Weights of a small GPT-style language model, trained from scratch on English Wikipedia: a variant of Adam for these matrices, 1157M tokens.
Each number is 128 + 24 x the weight over its row's rms, rounded and kept within 0 to 255. Layers, rows and columns count from 0. Numbers have three digits each. The size before them is the row's rms in percent of the matrix's.

# gate: layer 6 MLP gate, 1728x640, rms 0.0437, rows 217-242, columns 240-319
# up: layer 6 MLP up, 1728x640, rms 0.045, rows 217-241, columns 240-319
# down: layer 6 MLP down (transposed), 1728x640, rms 0.0443, rows 217-241, columns 240-319
gate217 098:135135092125132127166150126114164133115129112130112098136130128128152120105136088114129141140083114149072105114138113088105132093118136145107065128172141113124095162161134105137072135112114111146138107109105132128102135124131132172124122157
up217 097:142122125171085138132093159153134095096166114133134052100103162166104125118180153117140173163082113137138134124134125143128091131138100142141144148113140116156087108093113102123147115131163075147170095197140148125137173097148140129105141135
down217 097:118132135134137130120113114148092123183163149147154128180121128151140121138099136119156141077146080107181073134097096139138158126142169077144118098146151124124118124082107110081090116090117139132177149156140126085110147134085144095187149144
gate218 103:104129106157124123122145112129135159160141130116105123166150129137108164112135127114173153157125089133141081126104125108088084126128135120155091154105150119116116131131121141133139146118152133123118188157113136129146139137169183131102116121
up218 094:144135131111130094140111100140094164136097131133110139136115089159126090118130091146081136175120139151097139091139175152119112085130098159158112187112117109124143118125149163097147096136139154149107126105099132116111092118114139129100109141
down218 097:104125134147110106152129121154127117128153121148128101114078090121120149131138155110137143147134132145158110110086135119117116133123127114154144116131149134103141133108111117108114133122095108148147177138119142120097183132101119101090154143
gate219 099:133097152084105140163141106170123159110098156110140089160102109124129101139096157124157116126147152137119130183131125086093157124137134125131112109148148102122091156085130079134123176128138115123125103121151116112128081109119137101139125093
up219 099:136121158082165110128098156091144117111117083119159074135148121153145137145111147094081103143142133144118100126140068120153162175102130129134147147140117152101095129137109135148113166113123137195150127133135117135090100095132127135129113132
down219 097:120133105116082148094131141126169146136126151135113111152130122095119129107155121129114095127140162124177110092099114209096147122145088140092089145121122161087129103080152115131085159137116134134101147118101115108098085091126147170145088146
gate220 103:139091141108171144126126138096139097110115153143118151125149130100170113136104106124108121118165179172133145138181137100113120075148120136133087155120072112086119139124137142134120142096133141125120128121188134161122101122137163114146108111
up220 100:093107123129154126163121148163093146137150115144147097148139187124139088147120122112133145171119166120100115130138155143118144158158141166140140132084113153124160125142135098121130130121120124151139140103087116097079126164105151127138116156
down220 102:153151099151141161110142109134118129124107087118133160141173124104118130125128135156123157119106138173091121163099081079118145144134110141105110101108102123110096151131115125137126136174127132103127082161148153146108137152107147157109125120
gate221 102:151101139160048124138171102113131134156148104129125130140118091122141162124140122111159155141170137112134148126132104086147113113149112151097094156164170203102151158155175138157120093115107134167109122129126130135129138144126138124114132153
up221 100:127145163132085111121119134100110131106139125141158129107069130080147103099157151120151124116186132129114135107150142127059161112165127103150144143132110121116153145101110116125104134109119154139145132063164127112106143121136104137150157151
down221 102:082117115108159165125105126098106153130158142092169121116113147128140118133056156174131118094134110112098136140160107109134102110160130147162112136151118155137129116151111112110172094123147113142131124096158143119118137116108126146161131085
gate222 100:109168139097133110134134099070070133135113136116152124103135096122136139153156142113083100123112154127120119127124101114152132118137160119117109151136140155126107124168069165122120142100133135133110183134136144110127109143085145153164114101
up222 102:105110133115148116127119117121147119165125141088136139098128101173129071116113105106116144175091138161114123089116108137163108121115073116094136110128096150139154077158130101132152151123155121105144170135103173090159101124115157142129119102
down222 104:164115099122114103123154191124126143142146140138157117149139108137130114135173158088117104176103163132134136085142121118120122118082123120102135109161092154147118117137054146151156159112101134141141103123161133118127146133082097146105106124
gate223 103:103090139145100117132116124127162105105156147107118104131137138109151103148155133089135147141172128129120098155149102134097144128110151131128154140180127132108061126086076096120121175124122128124153088144138133133134126143151153129116125146
up223 103:137092124085117152147135118130114120106117108122112143139122152115149112082160106061134105098065106109129138099146112112117126149113103086148141125134157152162125152143102116151130139114114096118138123097119150116096126158132120138128159180
down223 100:123117125162156138081123119139117107141100125095130093130172101148170136183131111107129134145141128111121111134178128121116131165152097131134138108152121101111119180145085123085177124098116123135132161120115183094097175137133152141156124144
gate224 099:155140131162133142135093109102154172114114129157154154106131134127185106116126098117114087133094103114114127157092123130119141098136162153130082122134136143108139124114163159125115131122112170186117114067110107077111110135134110110155132150
up224 101:117107126163139109133128155159093134131108136154138090117147134058137137113130128130160124135098157136101165150113118139193134128089097134134103166110143131090142124117152164112106115128100163141075200126106116145146103094126146115077120123
down224 101:136110137106144103104101103139121097096107142131091168124150142138133143132111121128131196123162140118130101077103148119123078138161097108137138128122085122110122131143132123139137125094116148132075146131169131111114112135176116122073095118
gate225 104:158157131109117115122110144117071165136067174111142150168116146174100135131152102075143099130131122134101146135104149142107133129124150165161151127111127131142129166126085160126147101091129120123107136120129189127147160190124108090114112117
up225 099:176118125134125131156149118067133100109083148103138134116132134151121129124143143130131111158096094163095146117139132119134097126109134155097129129131091087054148139127142135144126099127124133090128141102108168146124112117130127114115183169
down225 100:107148110115123123138117123186135141127130152072123117136123148121142121135126108140110098117134163089104122086140143186184121130194101101116124118122103165145122096120151120131125095090116127140130092123119140140137118107113140119139111113
gate226 096:076103117124146157118113136142116109119151124125138100159104166122095147157136157102165166168107137120152124199112115120155157149101151148094105129139111133142124138084128152136139152139104161132103121175142139107148126152159110127071129131
up226 096:124084073160097128155125149166108138106156118143163120125132142151103137159162122105153139195157140118131104114180143098100128109138166097165151139154136139094120155102168141188147150135176145091095136098154090141090124121121101145137102112
down226 096:134098123112102143126135099164133114173102196103135124159173132123127117147138155131131112127129180000135124145112168118112118092161106109129107171148139129111127168143088098150122173089141129145110154169099142168142107141076130141118165150
gate227 101:123106105136106067145105169167114147133113155110100136080145144109141151133135134120142114098105103138156127173137095103168140157128135093110125160119147133131158136115122135135149113137136123106146121136141087097139159124137143144142155124
up227 098:164107162138171136135139148139150133152138162149164106140100143119150090165155135134156145168115165126114126129125133101114090071179152103145131171144105107172100131115107112101113145085144130134116155119119098165085125136104161172164154104
down227 094:129140115084140134193155141093101166132130131154122133086117146121119094139102110121157074176114116183129153131099149137127108148127135117078165115175114146110141107079167115146130084113136121083122119143112106133119134127141159106182123107
gate228 100:077094124119141116173092128107113099114123143143101147127120144104133122087113139125130101165120162133158164117139131111120084138127114095112126117148108149123101082184136150121146148113155163140110149108150145103161130084121125134132110125
up228 097:133142107148140127108136130133132141148135125123118104124098142085102146130148135130091122136128146121134127124137167134182152191129128112169129116107143136129113115105155134151132126125131112137194141149107124138103148109136157086132126148
down228 100:175102136152122166100108114123136158110117135129127100116165087120108127143118143099078103132143126126141104103124105121130100104142153122060099080117133123122135138146146110135132118145072126122110112134060134125120128142162112147103113127
gate229 104:124096134086111128117146131105161111137079114094122141153102119126119127142105136157123118120120150112113095149115144138168112103128138106173055133110102110151123143138105137118114126118108112129118111143158130101127070153149137117153114145
up229 100:170168093083112136111097126132141114143105118096104128118105114121092113118103123182113108105114127133128153139121151135134119137120127128095167129119148143093094107169147132155122173109125190135124139138120118153132118166110113130159105110
down229 102:176124145120140094133109118088137128186155116138151113060117137162152154124142092146108123150136154171127157133084139179080134114140146160143096091112127086119087114119122114150118137167137137131168081109143060138134149102136147136140134131
gate230 093:076154128124103098128151126105164131121097085152135141151112138130128107133102112130111126156105163089115133137105123106117144125139112134156132162191123173102081152125131099118131098106150122149126136113148146106151137164103146103081120108
up230 101:120090145132110114135098126118113136149109101137113147170096117155153109103090145101105139156105154116134075107116120100156141100156122121161127125090164131138139140105100110124099164117134162069131118136102138121099142158094128116105117136
down230 104:158140142142123125086104127125150118151078136150149113132077150176142159095109164115109117134085077061115164154153135126115136136105106129127134138144192120123122084130145123109132118106133159073170134168145174169138139128116088147103161143
gate231 096:107118145076137123128100118127121118115067117138150192142089155163117071127096137122099138126146155104150090173140051126133114127118140165147113145125122145159112115104120128125128157098174135125112100106184143110156144102088126114114145137
up231 100:131139149134125129137155143142117166147142096121091128099125128153139126108114122131117085144111133133155108132138113106079120161099131097107116162140114107143135122111099096142087142147097172130111155140156121095099133115126179100121108113
down231 099:106144115175124162142127121116149177104128098130135130095120103194117136110157146120110143128089088085163125121171133104113136147158111173084161144090174100116144130112127129121144096138170103135149076148096080139086157146133099101112093139
gate232 103:101125135088134152139164049133133149076150075118134115106128132120126110104120106152131120100143146111132130106155112133121166115103130155127162152109108084108120145135130134127145136136106112146174070129144159143145120175085113153132121137
up232 102:140122190123158104160132150115146133110142123169153118117117130133149130089165101127128138153118116178125145168107156085098111114133131132125115133143100196147116136131113089139123147127175122109125159112170151080137126131124111136095109132
down232 100:162135131150132116152078135130111147074118085112184123088138133088135144117130118131182145177149107146131139174101123153118125124093157122126098111116124115138136155156132169084106140140116106117105128107136138150142141144109137167139162154
gate233 100:150148110117155128150123106123156105106138110133160179092091123118139119064109121155138117107118105123153115102109177129110124086181133122163128120113136126132100116127145145138149127136159156126162130124129126181102114126156188089117135169
up233 099:161107129110113118143138121140117138130139102152057115138155109141156106105115139126137187133124115132160094151056134120117136112097176148131110127153112100144131177075178138113088126115106107118125156184165107165152157089098120196103107145
down233 100:156138126120106126121162123124106126153114136134156124094100129116130124139084123088118142110126126095160116130177139135108125112110110126158158150148140112088134097163148158126120110139127154103116139104126132148106127125116106111109103105
gate234 100:124152138106137124161148124131193144121133136108134146139098137129093146206146150111127114116107129107119177117101116124167127134118111100133102108134103147125079134151097144139109156107142148103160099127119151165090143144069092094117152147
up234 101:161115156136078122118133142130127117139181181140142120124099116119141136082117093092154131160149127127146175143141149145145121085109121104160126194104150094160095149083148187135104142133134138139153141128092155075095081069114124142149146113
down234 101:125128114074115134153145113147086111152100174111140116175137097144108164108153121101111109154095125093128129163139112096114086145124141153163110154170135116129115162132127142120118124123124113114093119110165142163100137140149133116097169102
gate235 104:152143169148134105133128140068138138147108148085163118129122123143178139154097147153133149120117143132099098141146119092144064124097119128114177154075159133120121139154173115096136153124157113132104118134153133131139096117141108128118141086
up235 101:133143157148127142098139095103123100126149119122131114108125188123088099136145112127134168124100118162127118138085142172128111125157128162119148131144086127154106138136086136122100133130179131125143103173132133090129125133140146140124139145
down235 101:111163116086126116123097106179162109137158146124088147076144155116110142104116131149168140121156124144143145165127117133108117102152121163162129077129092118132131107133120148108147106195082159118142155115135113151116133140167165107133142104
gate236 102:131119137138094182112162142136131133131138153138147159141101110128141150094126166127150136146116133123111095143159132086171109131131135103128143167167125134171096125115112134118096103126192144154114138144155178149164123131139133095122128161
up236 101:157144124143123091135125120111090114120159119103145091152140126122131124113101194189134149130124108104109139108132156108154101119106113162157110117142125080099093146153140083084132112142118096107124096150141195142140128103114113107158150150
down236 100:137141118124143105129129156168132125089192180147124152142129141146130102154173120146128100130145123108100124141105140139158138142156148124128132084113118096147099118134103133098134127111151133074136119137154096097136101137113164136152117123
gate237 093:138108142187182090160158143108180138157103141113108106118120117151163136123113127139129118121114159111100133160086100130095125123105142181135107187136134129137131099162161145141129121147112133130127127173079127135092139136123120096067085109
up237 096:140126106130135120206128123144154102091150150083120119105132109113093048127151126129125092149145128137149119112146162125107106143114074134114121134086120118119138099152147087184094112121170096141133125164101125135129110128147133121149110151
down237 098:091142141062124133095131167128127181134165100152138140132116117098147123112116104159107181128162193171119104145118137133108125112122164134155124132148146127141116154121168134097188110162141179108167079141146089150155162137138123101170099085
gate238 101:166112121138149077120121126096162153138124114139139152144134123136102121107085095156095134138146179115143134101113115122095118105128134162110120161131135138104097139112102108131116119116126137134111136104143165098153078110135147114111109149
up238 099:142124114107151095124122137098161142150165126145152103156151146114170161146132150145134162113143125147133110091157131166125128114126107115156133138076191101139130145107088153184116116129106132095081128125134120128144118142107083115112123162
down238 101:115089155169100116105137134128130133112117147107086139119175081172153136161122136123171148125148152078110164151131126106095126126134179129109133095121107148120123167151127150125152155168090106097159145189134131123106178138146080139136136134
gate239 097:158105126111153128165131145153140146144133068170125167147124115097116119106140112173143129123128140178153129111073119119126105129122118142156168151128126124183109156105159141162137124124156132151138132121103115117130123116146112093128154166
up239 093:134138135073123133099107126137135109139106141186114120137170111094138092150156075147120101134161116123112182121171121160135075152146151140145161086136137148090147160118137141117137129110146120144126174092101153152085163173123139140120169145
down239 095:160155123145127158120161106148101118139139101102097121138184132110133143133120158119198132107146140143067126166139126119128143116152116153127141116117148118169134151091100127092110114147119134110125151169188076180137111118140132110107141117
gate240 096:188115134157124095130103089084183138128082146120167104122109126101126178146107096183172105102146172140114092157115095161124146119111144162112099122162162150151143110118125149119165138132135138120087127127121089111131100139176090155125106110
up240 095:141087141122116117154109135134145126134110111121120142136161165138102085117156123161148139111124162123120126135109117116094156133145183105151066156103120130132123121134090155105098146141155081149100161123103154130168164164140120143124114128
down240 097:144111112118111135112092141108147095104100160151148125139107147146133125154109135102136127149125139082120136145120126108111150136118142131145125153110151142122078164138128133084146153098139108104117118146145138121106160180128115129148071091
gate241 097:120126157128137128078129158166119125102117147119155150117131111108121171121142124141139094130106145158127122126153146112098138112157111115099123146105064081176177125156100122105129109151101170168147121104134112174136118152136139128120130147
up241 095:154107163142113090161116096094131177146114143115156087121127082177114129113123093145168130159092151149118121151093141147127137094099100110131119144080170131090121156119118139091115142107121109122120112154141115140110082184143129125085094119
down241 093:144168133146099124102123142083120148148195120122131106125133138152162111113145134109148124160142152213132164099168130101172120104148086141099190116131104127122099108096160098134148086192127136129157107104143111156113118105132123112116082123
gate242 100:118120104122121131124140133108114118129130120119114150123133141116198134119132124129136124127172123085087071128137136099174141102182151162151139146108132156119078089087091126148162103078137148147152098109131086148111091175108117108071147107